python train.py --optimizer="adamw" --beta2=0.98 --lr_head=0.00568 --dataset="wikipedia_en"
Each number is 128 + 32 x the weight over its row's rms, rounded and kept within 0 to 255. Layers, rows and columns count from 0. Numbers have three digits each. The size before them is the row's rms in percent of the matrix's.

# layer 7 MLP down, 448x1216, rms 0.039, rows 365-447, columns 760-911
100:159189109140168096110161140088142125106144144114101118084099189162125122153119118162152118149114145107160121155137097084174119076105144108152079163124146113136075072177146160098109108165153149117129135147092129087146133068131088155114132099163083105112125168076101161184148121106124049142107148076105131116118159137139087170173144144184099104092123182144134049199119144153091153173121111097150101136123142172141171156170186159119159125132133092170147136084
095:099125126131113139137118064171141118127148055147113173192069128161193118126106116107133172129069159147092099145174116117132077082095130153103121157155181129158145120076065178127125165128091069143098106085167085156113154105165092102118178056083187168122149184144144078089126155076047154098142166105177080125117182128110104174078117126164098116086131106125120114180163151118102108119144130146130223096111097079181145145120110107132192078095130122136112087191
092:104090148075102141193053137185112132120112169076135138096140186114147129167084100104163109088122128138112133163131168101103129144120142119177186131191169140155201134123148121115112148138143140214121166157143160109125171160115097139073086141100133126124122093070147137095083091123082088173107159125156135115114081134131139164148111126132059101130121135156127120138153124122103177148099109141109131123161182139064130095119089154099091124206114098187150160116
095:091113091176138156152112150236114085113132103123141175112157162082115158149152154127185149175118100130163152144147137101113183109138147163199096089114168116127127118101157148164195077052149133084108107078112123094159074191148113134091134121098165090100139102130136113168129151138102135146105133187162169111103156154146099115175117135072091130118130099142111121148136138101107158124120127178143120104127145154118136121164115138120122067137020178069168127088
100:121114120108126199058179118138152113090141144135135137165104150111153184112107158146096128118129102189153109114183130101122112117088106074096126109103156102139109064127185071058137118185138095112112151157057117086133122090157171090162066117111108056100063124121117131139130156083111099067080119088117167148127113113117172148155133124102114159096149148178109146118155157173059126156114092095173154148121098133148089128173074196081095134158116130114129115116
101:162119092142115146128159199146136120060078130121188064161184121111163130113130130116105098128143096147153102121137110128111190130092183058144106163073070131133128069126117147163114103104157162074219132124069087113132181156096109105101109122158184169088089113147112163049116103161101182137131108162156161088111092116127072157120155151161155162118113153106124104161151166144115109118166115120124137103117122166128116162125107102129111076145058181224101120176
094:151179087119104098105166137165145124111045162107152121067090127152099112123170118103127111115135156100172145108150149174152113108156114155101081091139142119118173091110095133094119127112091111174143053141177168168130132126168102086159142121133086099151160122116152138110139111095169083115138145165156164089113115178101202173122141067113117105121107123130127196123194124069130105149029100154104113130092161153173098115157098119064106102157120132116063155128
102:061141126185132164141089129075173085148121112135125107113126127123214146146123136188068116155133110143160119184117145160169096128140103120086117097107160117174132123114169133140131113177111127173108099167205173128132069168087202131185145118118107114148125089125117148122079079115129023125130098095110128097122219136056112117086134177122138144057151092094122090138125138180144157160158120058097154120130106151132132043134168173110147071167182113107135137183
098:092157111112085148119138147076155152144161084138092096109112162130174111190140103140107137069143097157145116054141091099092170065146077115212187155139153167112114116074130151108145127109152189161126214195133157109130133177116172068144140137130136189123112191172182172121117123098130085194104103089099142133146084090141125126123140137116135146129155106165164064088131149140130140132200129110129110087121108111147100199090141125151130177158171150109141190102
106:101156126146163155121102119188086167116117104108139111156145109083184096123142082082091118169137140138183099111127122098124134063017140134138121145160181100118128119126060158146194140133085155102103113138093111115123121110091133114115143121105075148172116112128156118154127114148077123144151122151133117137124078168082117094142125113126126047094167105136118124171122149176115050139146125136124129148113147101121135135146128135116044142040095174101131199176
100:181158155067145072139141067170187136054083052082149111085153089154151141116160172143180195159163137123138192114130153176221128082127109166093152153182125103125103165067138116100164135101079121118138138173129141123231223132125103101154121142091158122106148131148118135082119149130168143089150013096146109182116134136117191085159135051172107098124084091104086097054130095098126134174173141164140109144149142085132131183119092136129129091135092177109138138149
097:167141102058171145164093185096139057174084139085137114105126135125097125110185200113141212152083140096132146130140122122192140062117076210171179115109142140080148156082109139116109131150166150165135114125122066117148184150048146128117083136080113099103084140162140156129105103071133155109073177100128126099166212113099201145110123169078041136108155084118159111215144135155123167133161124071090145054151109150100128159109120095158150117098158119117108147134
102:083203153122163172141139052098105104138188123113158112184087101103142122084196147128101111121087183130112115150181092094177172113074114127158131144165074122074117130108122164099119096146144114107105113073144108121103164115161177159109110063145114114169151153176155082168126154154146226113134096138022086189152158119137141173155137112104087141085146156157106115172092065173148170061141121130159198098154137137115081126153114044121097159079111121094164086145
095:177145149124142147127101171143153109127145128150066140161187149183139141093174113075060139157167146121098159096126154137095125164137171148083139117122124127140135118193126084082112111084112152149171178067138111120106015133103152152132121156150124112129164082118156080122089124076120117090074199170170189181132091085139034170214120118185141178100099160152125113139129102133167082149128143183129096092084124149182179099155131160169104136152107148105172118156
100:119106204150135114166119110131116121112122152113088161139126108108168133090103147134144079105098120163142114152106132093158128143070164152131099105109136114152135116163083139136185178153150125140116079156207109167190138169180071165111129133078139137135126090159200144104140131135078165140138052096153147119129227130146106133156142127087156105157122130118072117142168143121132143128095092193157128165166095169124094107123097145158094043138070075094157089213
159:108094177143130093137129090110131124149160113189095129107094121172118090086168171110126138143111128138206133133162121114127137092107156182109190116089110118134138100073169135142104133114091164090092118193205157184166120131123106137185170126092108153073126091123148139096121113142115106114168177119145093138152123118105131143114108109159149132151145142126137124133166170151130120093158075130153113144120157072130137103144121119145082112108162160134137108118
219:124129128139118132105093133110154170124102079061117149132161112063117138140126031183110094112143138114058094115052135131120123156155140135157068141140123115124148127114110100132135113087094077129125133139169110035150154145141190091139085118178114129118110142199113148141126103124126137118077149111132160126108066133128157098136160139100122111146103114145111143139091131129184105160102108067153144138091113131179138133098143163144221090144126098150113133152
102:106113090131113143100113112154122123063112158097155144118127090139123159142129166154071113147162129164157142103158073162195153095170132172197125094171107117123108066155097134131088174138130176090187121082147152097142098095155073107099135007123173122079118103166107094117204110156131171106183150109032161128153136151147183126179123173102130117161081130134198114134101124121066111109133130134151090095160144135154146138151103108137131111145094177095105155125
101:134123149219122078162126173116080146118108094102115101186126157092137097126070140178126172124122185072083147143157171055075122156105133188163061114093151100121148152106129154129106131113163163099101184159069142140132074159219168110112094156158149068130108069103146152139109077109085136119143138089196129118129081135186155104144147108117130120143088169072093213162098161159093143198116119166186089127100142136074124120163116084087137067100129151151190173109
103:067151161116162148090145126155065097111164122151196123125122130149088171117097127164126147130155100117170120158106125092147169205144137156168141200074136160165072122112125101089128150147140123106137143121179159183171123142117168129159086114106091145083108150100146137116131185105157102137173134090107133068199099106119112152154122101116178112130131140146165126137143102068152089123129140156184137165119109135142135089143139117106138102100171188123178122156
099:127147144090081161150088074109153194150180150150101180072176106141152176136175164158118093155139088104099156147124158054072088117063123125179168118060124125086135159154181170168068121123078058125111111122070088073185154163144024121121122128150091117106129072136164126106104150034174116122046126106159098086131133137129189079155109118124072120155133100124130094082004098118069178146141127162125164117058138085138150173145130081098144123143104097087137122118
100:168119217143143165177168101102130101116118086083164119045099117145131120104109149166110174124112138134069142110110139111119128149119115149084104099136150131089148171142151060113094116125117159046188169107117096127105122149137172154128165095101120113124158156128102135091187125129136148086148110109145090116126088126109124135080098128141122170199128110104154131056150174171129120153118119075152122131117120114142130125112096156159092069145168121138079119136
097:120135112190123120112134149096112139124119088158121128118107108163130090132120178116102119108074132116209166116139133132148124124118187131122160074074109179146057117143129212177155109131104182177075149136181163183094119107064133118169101124159087100159168100155115130137136149126134117092088077087088129150124051095113101134110147148147116099129185095077171163147146127106108168140123170107125097127151147186092100072176131071104149157151108129115144128105
098:190135102084142069115124136099184101129072169116181160131137111113112073031172146145077132149152120146060092096102132152145147096123104130178115057103174137144127087144198130098147152139136178169073166138087195143140159127118132192146127109154118100168164107159099125169133123204075136103196143152094212085139137115146122161091142142143136128047137137149188164060107171169156167141150116086128143126118101147129161139114110168127133104104163033074092058170
095:115146090210145103102093135146087130166156178117105135161187113154157102089147169128089139095092076106165137109162141125140118191075122115163152116162149104151139083179175177193192186175155184103109082105090110140149115117043186200094143122166121049123103132122133108129099139170120148101101111110113108123075140079053126109184171073074171161173043104167138084163168162180116165090145138171132068137153133076132127150103094157114104139122188172166142106119
099:162119113116111090167122166111118074109110152106203109077139095088181118124153133175174111133121106143128109148170102099090113102154154104129130103142111110167087148148050093104130038140138101158166092090044106095110165067137146133099110114118138125129118144112115125116109099156128139104152114117122112173138139127173119091169128174126082112100113067099094188138128135137157112070191151097110096122120147140103168118072193063150144136134172131190170132117
092:125058158152130092154168121118145096077139059177094140147088158102107154094149088080127113148140041144128166146136143076035147129127145091139125177128129112117126115119081090045130134144089140189143136141101145098173129119098195110114167107107183080130086193143119158148085196085097129174088140154163163099149116081122068112095108110127077081126088135154150147072162133087070111084129148145131121144170158119089189122138106128113061152141092157162094146124
098:107091106107078118193148120158124141166184126139103111094124097084122130130136157151088094109144158169117176078147092146060105201076128156076203182102128136169114139096163145099134167105149130114119171133152174106139122152154127107161085150159106153160148119116159115134162098147149127076111176102090127117156142108151164141091161114137139095123144076100095146065142093100148090118167099175107087163128083078109138115124099119122142134075161095101111086141
107:141116080083108136097118151149097099123197124092132111112096126069094102123142079134145103122192131113141120121143129124112130124149115138154112120091119178109150085161108154142033126196105142000089136157140114077122219190101167112117086075129132109155146133139058129157084147102092155159165118141137067154134159099180153105126101158192204088145167113111162196103147158169107167141124150100113094152110115174171092131065149120123127141139099141085125093124
098:099173117124107123061177121171055184098064135076077098185076126146070130145146111095095151125161178134099124103148155162116165123089193138175155138113066123169087129096179128101144051055166106150154079100093203115167117105059130173033208103102130098078110078112079144151092104153079173096155161171155177119134146142106164192076130155147116128060104153160127144114142088119139088120132110068116146118138131133079072149147132108145144200117175120102139129128
098:154123124102193132130111139114084194090151087136171164103115141052153166175130120130153101131175170165090132132108111092154142103092113119117138111101087094139075137102051115140087146091183185132120100135108100153103126169212145091084146152123130148131084153132124129125075148149120101138179124122163180127162102134092138147166139110099142184094136170095076140097162128205115142133079128131146129169133141197132088164157094091154189180145113134145153103157
104:121074170110149153113155103187165069117171113126145147115112151163069153143118119074157106148126147184139138172122126152129139117116127177106116128156108119149165123124130130119092080130117109133150114147137053131126071061109139093168118031144133115116086115141148118112160102127142197078163155056178119119162109129127131136116163134109127161076117109193110101148072071158143132145155148159158103140113111102142172190152154129119105093175083111113132157120
097:089092078155088161143098194056164097173063135112030088117121091122194088124162109134124157085081132132051136148130124117098124170127158082112170141164114131154135084163158146078096132128122126162100180104111103122101166104176107109112165079122072106124128106084058135194115107138148105111102110116127116098129171120190123135090130131177062123070086110120083082118115169196122067219090140160114136148101129137147134132183121099152132194134136162142109129093
104:143072143104126178098099133125150137133177152071108136115150116092099133144109089141092122170166117102122141174197108145104071140122124103119126111196157126149065150167163131111112120065158167164186121131145137109085107134117109149162141142150117113043169100132140066173066120176072125117116169117094127119113132149177100115117105150101140108127183108150133203147135079173149168147104144108136128159177170183090145111099135141112114137128106147093150079093
101:145137082103080093193161189163147096155110115079159125178138148176088089125115118096122129127155125093136141104091203157096139125081132075160151144120141150086093187171050133134108124139120133106155099108155189128088104090143163117144128123121176131127185087069113157122114096125141085083202123143049104108097148150210179117159140128132146107133167138161084091196065071094153140129157149148109123144164144088101092103137202158067106149102180126116156131053
099:154193145146113092196062109131180130143097114134128173065150131147105116139159189109114145139130103128127146112097154105116116173089111135132083111150104125141186084131114150148053122103155103095144151117122141127152127095158100117130136132077122160166145184158117076161099164152118081113117125188139116156087092165145067088189141153137145077141067140089098140121080101122157121122115155161186171110104131117103146112165152114126115111113197130070136154087
104:123164095170151113160115126119182154172136128113144130111144135132130107126089153133115127122156107087068107109076167154172141181181117144163145031162118140095129068150159110162129151155126072192148139131114131123065079127153116108172132149116137105149150127178175128173157125159176131147130085139159130116112101132126079137107125169127175094125171093107132077121096155147133113228116105097120123137128142123198106126108087184154127132136157092140102170099
103:034159070130088144158073142121138122145084142138130125160130155106096147168065155118152145098154151130165149109132146094124098115098070100107092122151124110154143137230132110129090139060082008093136097120102165100147133099153153116144150114167104111190111095053115163127166107072107141148132143098111193151097128147116083102163147155141077146080110084151092144059123093129082069100163099173158095189147105101054161153129149104122092134087165042188090142126
096:143089115144081153119083116181107151152109107055145162213141175134138131123081124108109168169159115099154139088135153124122161150083122120115160120157084112155156099052179146112123145096164131099117087165112171068159061143104152073117142144119124140195067149200095095104126108127100140126067176150055123152125139085169162136162103089104073073148159139125115149100147081128164082093146124114119087122100140110073065091151204145136111183114181230100097227149
102:087140078191153175097156148069164157075125181135105176102079151118158122176113165082131101127117000132179137144104126130182130159140101091032172069115090084119072148159107141156156110135088121143093089110133118105153171118182149139088118108117146094112123094135168113153116141128107105093103055141124112137113161124093139116145158106106087130193169062112123170142129129155120097127100129134166126108161129132148139130129107087170127077169136164145166149143
099:132108123182170139140164099117129143143201099112181082118091079139054114133124120141154138135088109183074129181120157168155136167167074152162115082164127135147126151110164143099111190132085111112105108097165120092124224074142056131116110079114095110150136133148149114082108110124159110105109130094145118124135119138126142125098131119194155180139130165131164169083093138126125137093106209103114115082149149170112139090116065151141107183035108095122122132165
101:055094151075151145177099092153117122132079102109083101136136123105114066135098125182095114094139086149119154105102105176134116119095104115155095079082121084113091114111068133141060210100093050130121136106103163186166095148143098124102139125086105138129187175188102184120147154128109204071089132092117185072106117194119105136119096185136154127105104111151070160114170121181113127104159084157091119132150131107134132089121194087094141239150109074142175143185
100:112124164137082153113156132184153144124213118171112095113133190128147171152176154095163122133108111166104136196124080155176114175077117123122132205130125074110073093097103090141179102166106094155112129158156130172153098085157169088119115139109100162159168133103164135094134075156159120132119137099160117131168126075119128105117120132095155140078167128136116094085093063116140138163135133146164152198120148144159165146136090101125164178149165147094108081098
107:112049072108188131157135147103101167141132174153104050092105083182118129176046067077133051121130080157161158099138112133148148125164124156134119123048187193103161173127144119069145156189145157073047083111165135128126115097166137171125080103104113122135123129092156161123145165153120145165150111122146098141163095097175076157130126196163091166155146190142176186144146171156042157124185128136116136124151119100159103130078141133088126121094147193092125139179
102:134129103068078113092169147119105107154138087145191116146149044121064150135153129103140127117186151090153114144136146098162193185121113156145128170105068215136135147177107151048093137184130115169113064069144154087116157099122147102137092135069122131152148116093117109172179169118130109102115208196127105133137137168146077173137109135078131126058144153186111114036129108154109140125131178138152107126140135100125124138176157073095083135078205128138125105096
108:098168122151152155159100126169125129160111108147158124158120112087170139134112084146117146135135124058088081140053162152110085149133203167182133137115127162067101115115150149124123098125086141128104162092100068092140130157120131140158169153102097095134163123200104152151154136164107109145067134116071104131108127145124127089086077121124147105145156093127150176124165152145179154114163110114102159149152157145110138074130152163129168113109134135121064129099
100:134214092166119205131144103084120124134113216146079170148037138153164124083184141105194140091126087139160137126109123160138127176094102161105115074190177155134105154151133182149210046118132192146182131124035089167152126127117129135191116064159159135096122150085088105138163190145129130172116115082111168157148193150090053078058139121079148125177097100082122141098106102108157094114038108133129056149124138183098155095149095104129165145191124204093105146168
100:124178188172074101128088099170136104159145103121157143080092055174098135146139058127124135203106136134142170142102102104175120094138105206092151128122165119122211128129113109080121097133120074126153099123141118110148134126198150086134093110097070100142109167121133132098101114211061167199101118130135121134146133135159161136121124064094127125170091122155054165164122123173129136097110105185093113135131132124134162151126115186101143112143177157134113086154
101:101125230113098137078125106125181111122147173139115059159111156143128113082107136143159116130055101152109120176101112141141129075087038118155148128152203215124151159081095115159141144169145120040139079099140172048141149119145125086135153080144086175127135090141097098170113130085150019192126054136105091137107126125122070125098192142168113114084148160180199142082062186154123108105155099127162142127108118136118133147067142104071119050152068114117132115101
098:047057150067141064171109111114127164144122152134116143105157091150160104115132144169126121127155152128114107107114125062117164127125052066104137115129185151085161078147103104129151113140098118060104138170136060151139172161119105161127129096095136162086167150146142138068202153117096186136157172129125132150099108130163094129187135097089147143191122116083143122077138068099159154100188090113177103091149142098162104187176221133138105158135159106149088156133
094:122099167099144150133096116164144150154164115142081162133187089130042170159124149120104160110151117162128154081119115160011153114089182116107126184115134196171119178094150105173104134096076164163080175135144060088109122127179124103147106183173200117148112143073184188125087129100094134107118152062123123198133115106120170088080149077178172173106177144191094139065123118088123182103128139122143157108132121096155164145158133176168134129099145112140151095160
100:175181141124108128174172132131109107117117087109160186094079083131133129102189159118153164197083151145193151166146141150170146121108160102115159103160117135136146103138127159113106084157121091149179083082109136120171110121127142154100119111117157101129128189124094082068169024135119060093184051121173130145172145177149110116090138140168129143129089150133116144083133098156147114143088118098122134121136082139114085116059071084171186158163156109159139063089
105:135127110072084122092119087089114096106115093108129090153109137083132130096094101186176081094150085110178078069129147201162122156130079086149134141133108120118148081054104110104143142149099108143087128126188112119149101090127144074159076127149135156136139126118108121081129107132124120125140152094049199116102122124066130150099144120054120121092116125147092143134164110108157163109131068105130131119083159088141178151128138151123191080131181153126129165140
099:134077137147114161130128143152122137139123134107125060074114133148142137144141144168166102137103148147180117126139170100183111073087170172159113174095128157081149143083147120134094104119109135115151093117144114114164175145157119120127216215151092067121165175090129136113118077129054102131147170146113076170127116112118130126143163105203172138108123162112113110113064222151049104159141089145045134145130132095064114120099153184113128140159085118107137199180
099:168111150182124163112130098198120106086190182125186117181118144140178135120129140130162139105076138120145144153115105114127120068109132147172098153137156150071114125159033122075120112105153051092073159154128172101144115139138146093132144143146166108127123116086116103151182128065092154119116153158075135140111109162139144113149145073084196133123082098097177142106117165161136112080089142189069123139095123175110134081134142123179144107079070120095135179143
104:123191115095139143056101147166111090059080137106120170113133094117166143170079152104131068195137155124143112065146141154153083176138091074159085134153118128149107092184157078112101174081129087085111090159149170124113120069064133140104097092103153138108099124120150137126157092161153119116149128117102165096126164125164123152059127147105127176096114161150071149124110133116102168134114097163104151106102108131133183136215087068156129179190136108148147169203
103:115098168090106158109097118160115144116171108111112120150109152129145127114116107122127142141171212156106091157102125159123146124156113162087132122099070133123113118118161129119118131094119156054129129140141122123112099255136116112126145124184178109149139068133095119113189134082106152103161145118131128065099150103079055081080115079098164171142098143043139105075138097080158069146100122117133066126025142110222167110132160117164122086057114123141064184191
105:110105159129173140149119170109041103106095142152112124151189112106177145144104156170095138159151081156144089156141104102146110116134136141098175110137127135126054143154045123144088139136129128136077148170061102121096147180082123107101093146087116165109110148165102202096107160141097180072096145128175120162113092154130085143128145115076062168148171137116128114088149150119083069121117134131146084150210120238160154134122092061086159178095129109167132122107
100:110149113167163119172111105120026142135169145113203103128119105081141105107157198161113111163146180137169162141136128132083121114159108192119134144163118127130131086190124164076145146131101180157161115123152171120112147152075122148155117114144202125117134121168092145199103172118098123100106098165095088157113118149105117190107092114079104142151125158085120089136148108130078188130106079155124106112131119102133067114130101144131138092163142125133070128141
103:098165099117104100111090104148099051123153126105122107101146134110086145113123086132094158111188120094123071137097119132160115146164087116164178147161130098125138129119110189100148094112153122067149140119149099118190136104139130079091102140133137097134110135166164095140110132114125129086085118155120090075107121142106193154077120142120133127133115118138133161098088123137121175182184153180169138128052172133108101128105064071198129039094153062125115112156
099:153094131192160110131137062153089184135178153095161071170126133142073142112193122109109122098120180120117150143151123161116111120122115157186138176141143087166175141106127119189152179184111150078118127125155132125141157161071172132152142107110153169096123135083114132140126124180116065157147149138107112112115137127127137146096101117102094121163136097186184105103152187127097118149137161132123121149187124144106139130132146117121039084084133153108147155100
099:173105112130118137162082109141153153144146107093106122171124093214163180062120080078091152093128108120109152112092159129147135116123131105118105152114146192117155171175106106101105086162093171123169124135135108110146109155159130056096121153117154142144128134166116095141115114121114156129226055188085120159064116171109109083179099159103162151124114112128127111173154088040158124135178132166113060179112136098102082117130146085132103123102109113106130176081
097:171179070132115182065134135126120149092102133105118149125154101099120113100153147128107105140190152085094112125105098157141133098113123092137150135206060127132093107028120096124120119145098114155150116121182144180124106115109122138106078091071091187103079113167126106162170115153134167113163115133107163121092118080152141153121151158103134146122125144158130090090063094126171141128136147107158146107141111084121117129099154132117105120182162171053148179152
106:126127119119101075058156149114092136130127079105168076169107043126165101084136149128124119157151086174096067113145134110112128151092143158115134104084143137140156072146186115110143159182094145081097103175123118141098093153087154157099110147179082220077106092129110158146181128091149098160184158101122122191126128070099122158087137186149158141126145157156171079110163103148158050138103186117145181134100131082130045165141087137149119101137146118133101122149
104:145162120201122134171110143094120116136120082143136125077112139128151131061107141166159148128108127108112127100152161179139087165095052122120086058098126120100114151153108153191121095154138135145037163094162034121189126124126184127117132090136110083157144147069087110185136163198118125123079144124146149108096179180129140090108107142142137147064137075146142164127117155135111181159155168170124113094149164149143165116069113120128155108120092181156183113126
104:106175149152110065134102125129131193093144131104111151139111123172101134108119134086103146152102071136133131115089201105098071137154112152150179149090146164113127148153037148155173133123119078102178120139116070132177114157107116118151114099123086127139105104169115197120177084075177100122074069087110123125140128152128142079129111134118119154136210120120119113120084106157130125141117103123096100133119140128182115162132144100178134138099133127090154083136
103:153156160096114168120123095086083112125092106108125097106163196134110132144100125164092098144140144139169129157084131094112127183083145122136211180175094104126089138129158171143165068122124180108156121056120113134204141143128190124110179100128160126135158117100170116089160066197079110214133139153099087158118103140142149125111123094141117145135058148158095120203156111167062136127188131156147088126139143108132127123147131119114106088165110152135130158105
098:072114100051105167103155117093124068100129180149146073186161201172101117155072154104138102125194072187161135125155108122182117105113125198203141170096139137143113096197143100104161093136116119163147129146136143116107123076127174139116090079107129122098152156148083069148161129105124077122094139109100143112169150101139123181103143090168103115115152174144173170149157156135181149114197153116160166121118132166102144176091174119138148109152136119147129139163
097:088111137155152125151127120102160141152139136147132090202150086149094095121120139116124085086127080157136161112147144101145145148109145114115135114125185110116116095163127129113092116147074137121117135139133101126163103108140103151129126123096145071137119149118094129083120152125198100135162108132161122113097090127085119130131163145196139135142158194107197131109095104175134103095121129116147135094168148098126160125159133104144163142064107169160168115136
095:112116100088146094112157147078124104125093139140119128130159088095129182180090052121169137135134093171151096092160103044146167058115156100149117138123163137163105123142102147079075128094145148114092156123153133139160159122189123126123125136171111099137087082101193157088112095060146115138117187101116099049165058051115084154081172104174131131221227114110138148198113078095062136157152161139107119152142117181103104130179147156186095102096083124099176113119
101:143088138099190126096099150132162176108079182126183097194121153121217166131066163152089134139147157173134157129109125102137159122143126147105117137143070091119094119124129131118166091180139169121134162100072161149123088170110135106077137112116175125126117137049155096122104124168080153142122139099143144150104159149138104078149117182124169137103129111137141063143130124127136129132116116101120090187112069137160164124115114203186118147135129106108084173123
096:125087152137104119155075079087171087107071121118184158165162096147168131138116110121141146050157103141091106076150166144125112172124166161126095161198121125087087177146091131146169192103154080161164121118088075120117110062163164102137152088147123086109137108161173147165145122088161107074153132096110108138138133171091091146080086135120143141087137111119118133103096116095142188100170155172105237136073136130132072095114162133147106068125091122146090128145
098:138121112132103114119131103092196133134126129089122187108120119104067070108168109086169110119141089124130136134133138134099111136104149148117082044073074093153075127087147137135133101145116092153193179191117137085137088149106154084125061099113129105133080049137142121127136107137071117125127125077202124094134144131157103105149146165205137130079111101119103138134125141111178144133088131147168154167140140119155140092111146118121137131117055111156106133163
099:142119141089064129096185130138102107114090101104126124135091181123101144073135091189096098122078140154176129147148089136163081123111114127114133127144152140156146142094151104154125134097133109127170136098156136171104133166149072095122197090101158153129077109116112140106150139118062203098128115148124138175145130088170120139083207125126075155140112211132130149175134134144120136136115150091106136106079092111101098110150173111133108112101109124132119171170
106:152167142136152159114132155142155126100152091155136109126159164126181106161160128091175203140145125126196119170194114132099150098129209105089142111086074124128129140073181136153078148084182136076127110145173178085171129111144153099136129091145144112140164068167087085077140156110156102096120208106103150105167136070129087114090159081121132184122141072066168072074182085083080063070116111126095095128121138072113147114151184206192113109061093107104133147129
101:114151173085056145124060141040156188130135100119161109195122145138138136134088085166150099101142101118079157182144129161089089108067144082120094173113126183081146141131161106090073129154096060173162187160180062110102126104100155052154156160126113124181227140119118108131074119154145130136097159149155173126158139139119095070097141132148082084084135106167109128102107023070072122059137103188082138072164132126153157134174170127090142176111203129152094120116
096:104081080138159164094147068129151102200170153115177121115137114181122081166115138081103102126098156155091162046089149145128131116095098194155118188140135130114165127064126120127119143134127219107154103099133125102096139099064091144106125156125124129093152103075085132091132117126049117174138150101115074139122104128136175135123065142132112162127126149126173103157057125130126130069181075126101141082142173174127101172107134214108101134121123095158114201153
102:090158134175119167126102050025165121175185171110125117158173170095119154103163202189097108122163141119075139146055137125112103098162139083172138135145129140142114162152145117142150155139164111147137141101133111112148102127145127162126131119152094125128163145172138176099111097110094108146112094116085106033155090168109152154088105127179122126142115119106122186171090089060139161128127102092183103135140152067149153121158141109101155112115099138150109105097
097:153134112130142124125122148130153130121145132124091120091134168138056150121056177110122116142111138138121115097160114105099158096130090152092185122167191144125114160150088098167144129143103151115141121147075077143170127105180097135136128152135104152166136160093149137053120088116037100106143143156119113124148140113116151125096187115080137132185138122110115141175190120086139091066128109173110132125092121157141123145142141117137152189142132142091168104065
099:161149085085114143091141164130159143135111092151107099150153122152145177109092110117188160115091102155125143145138172144158122109155120089083115149126078167123133075130105112111152076127139126083073112140123177089124049100148100081139146125123143087139133078116122121070145115146182104203166116125156103134147096109079125132143104194133093105126126176145240124137174117122064186210136109104121087115121119188112143137105036061209114103124124108108121153150
100:100102110138121090092151149121123119140094158154164147094142159123116143186129137079155121123160110167106060139185074044116194102164130196079150122113095158123155086025167124105142147110130109167105155087123112107130120061121140159116098141064082134099115117101148125140179121163138110157088113162196096217200129099100099153104176161100060130121108169138122145133136167171167131139159146125118163141139123106125144138132106082100104177157128110146164095133
103:095117124114126096161128132153119091105213169170066121053115121127096116122148152077139178142135050127119112125130118093119152148113129092123135123140193156117122105118120130138151121119160093182149091122126163145117139115183144073115042170095121140116120149107161072096136111166106078129075121161117121206143093099117127133143137048124110106152128111068105119099109159175080081080118162200128141152070148103076124177060164103118144094110128103141142125131
099:130127149150133125116091073113119136134158136164072187088156129140100083148102103179178122139114127117152122120078122171089084127137158240075138155118101133106105096139137136116169182165050183067124115161092100127106041126075112111098102132099167128093134167112121126095138124169104145177110160111081086161109148104117179139168156145200162131131211147133145093143179141114135140093067148073119161151158123111139097103116141168121075116145103119124074155103